From a checkpoint of a small transformer trained on Wikipedia: width 192.
Each number is 128 + 32 x the weight over its row's rms, rounded and kept within 0 to 255. Layers, rows and columns count from 0. Numbers have three digits each. The size before them is the row's rms in percent of the matrix's.

# layer 3 attention output, 192x192, rms 0.303, rows 145-173, columns 96-191
105:115122078162134115126164143172191139096066112139137162098094099121162098082160130103130154175114106138138155096120075150173115127110058087144168193082138141136119141130117102153130128197158150134091209093090134139134140104107152070100127144183137152178171151134144151148094098133132134137
100:143138139146154127169122121180152097202102124171148139119170122101156106093135160104021101163139124161128180103141137202093187136139103124157172176153182072123088114096171147131170159180089164121098121094196138112112094075104160097084136107077121149126140124132137060091102109133146126072
104:186090139084164090155098142124094108146113135110172160135112045127144127110148117135104094148131121106094089213083100121080117103130100085071136118175142065120155110111140170091137120100122173157131136123153135161155150158176150131157126081108134139067186181116122199119158143138133113111
103:138108121141119110131154196080147143126127073128181133106056162164117087112107148120081148114101110095085131113152129125138134140126169111075093119193133139107120128178114158140173096127112097093153154081187122158170129123075074130085135128148146163123147103157170170184138095184148140112
103:144102194154067179154111153122104186186089144099093098144163125131134103092150133167155134091113132101189187143110087145094139105152107097150096142152170100149170113097120172096191082063087133152082102129139135122133063107155122102205114174146173062119115116028156177134167055108108127087
101:141169066151132161122133092076102140111140198097116191149153101137146106120104115143133142096171133118125145129142088108162155142135177118098165182144104113136104144091187131198170121111158085116133156054086131153108185156168165107049103079144101139134220117098117137107120163132130117105
104:106154188099134170184136111124120115107108206135123150157174139108111135141123093127186134162163147138166087122146137121103142099162076121110172155096109142110154150104111108135172143126241164140133088154145134086121132086126206139136035175117153169052136205134151081151128125097088081103
090:092182121152147154106120098095072123079158120143149113139102107161118171176129074116119117106073099140111161100124125130132180128150120110191107138178123105140187125098100099066105145147108125142086086126102126180154166169159088117106187107137098146144138138090162094157095168095165140121
093:140158165119133128107168118188143134108144128078092134104119112136135108138090150169116200140124142149176136144117096103119109139048167134094117117125183094126146119107122146198161160119164170169129093127113210073182051094130073140148135121162128108139131113081136099073087167116084135151
100:127165131072207114073130148158119068217100160114112040098125157134125094080104216165131126107156138122144104153183126105120083095122117110132133105145151115130157151147144113069153155152039149111145112154071099118119144079174124065126137079115174165120108141064115170171109093124136140092
103:146098116150148165115138110152122113137103219093159140173121167139160106123129125086095159165174123166042136136152141140139179090209066088152096139117156068098117093099164129141138105076086180108144115096069121161100103151130117138060125136161146066171131123108098176161136139174066156114
099:120117116138089094115121101115086128106116152167140164150134131143088106176102063117134108129083115134161137098087119149096152087150141150124139144099128118179153136141117063144092099171118096131166114143148202186143144157121126174108103108169159148167080150125173084068145141131109093169
093:116123170088144103091145081128092165152092091126144120104078084142134134175100117168104098048105131088091193141171037136107097123133120062134164099151156122134168082127062134177052103145091099110118091178119114136131152139111117157096135146187108124088091102131115156171093097107065130124
101:131187090112092135176170119112108091145132130135058148127098161154092078089092131130174132088106112125121084125197113111145129102143110154101103135091092110137168129167091156151123130069118099090047143123158129065087112124170149073063148105168061160163131127142117146121171106098150176166
103:082133154127077142134034102106075154138111166122169132128118140125100093095169119136142103080105155147124119102108171191090175160173096132177151128130128127174065116166100207122105162137107130189118116127107130140167138153166089173118087166063092080111096163085172157068118068170108144067
097:104083105153187111141109160158123161138158148129108155151131126160097125106093132116146161133099128162110096180134174100078139131111123137106147127070157092098200164227154170114134137150150157196134129123098170118106144128136141127065152092196133173106123102133148190126123125154104121139
085:142079127137125157152086107205109132144174171143140133201134162066124119106132115180126103185128155111095098166120067138142108142144128157133128114102098130121155171124119127143112160159146087109138155147180147136220104149119141111108092125079093120104143104169185152183169142134083065099
095:133134085113115073099124133126190147122123140162175080150146093139171151150142134137144096170116197110137098124100184111108108120124200132133164098098168128107147096090130124112156132108116142127091169134135149155099128201126095137191137149113142072105176092143076084086138151147136077102
101:117161169114139120106111137093135109168156147111092089146036156148070119136118120135129123098108129106079138171134128138080120133131107131158096081128191091085071099064174124135089103132101135136114084108144158095134137181105151088168070141188157089184128092123119081184096123153156189131
108:129104098095084103120107156123094083150186153161055123165104142132154089112139081144170098149165115131136118125143116145110127118153140087161139134067118144100161091136076139193086150135183141100136140223116168086164119088119101138119125124179106136155112136105141121101254093111155122136
098:133121128141169151102101150120073089099180087125084126127157129099112109132090118101111084113091147141183134142140089171188119117170190149112089140120150050111153102135140136203090178136132135181106073106126109124159108150142155093123166113127161141121122141164153158113073163127133095127
101:136162069104172133100131163110121044140107058115075126126112130152137167108120105128159109138184130086105182168113153118088132113195152119161140146126119154120145114141137153200166110139174144198083167153039175135145122118139123105132146168145072106142208129104096102165167121121163123138
098:101148165117180135164162166128150161103104108172134140127147141122130131105221096171079091149094149069182151086154149106122120166120164104077160134075118066140156148097170102131137090139102191127156186085091154095116146118168144204110098104131084137078123165134114138105120086094130175112
093:095148176152161120124117158165098085102110124095036094113149106102073134131125119130129157106126214150165134161140102137188182101150153164150148104133118080095152113148108156077147131146114147171150143115109195122162120083156154095094113131106090144115152116159125164162172071227115125099
095:137100135167148091055175139170141170109146092124079131203090143153126112123102127132144126153237140109149130172102203085129125106084137129142105133101088183068083118154158122139137191134159186169172194131088140132123113057103128144148145159134146096141128107092102128124151136136120080081
097:091116171124078135129134186104146146139139119085081107184141144104132159109115107148115102109141099143159145094085078124121135089126120203075168135141095089160184049160162083134136115045103133108156179132116135053163126114136159116194099179173156132138075132134107167166153170229120143164
099:151078148161131161146110088144053093147110112159161156182121152137127168143118130093180107108101087093130087103097156158145139178110210154138106153159127135141111111170130062123110144157150086128151128110124186189133197154133105115109145074103149143123144139086132149174146101108094124165
092:196110110107148161124107151143066148101112124173105093128152114134146154206131106159116087060116111103135147142190200181145144100088163152092090124114124146147163135063155069157153103106153090132148149136086097138159170140165095111150124093090090145137161140090098107144147109088130112174
096:104126133121099151088091109101147139167106088123135115136057132149093137167149143140104115095114118126099154133126123136097091122093117147082131170149041072160134163130128125127159122129146106120120115097151073124163175197149103154160137093051187085124153085111132098111154175151097108091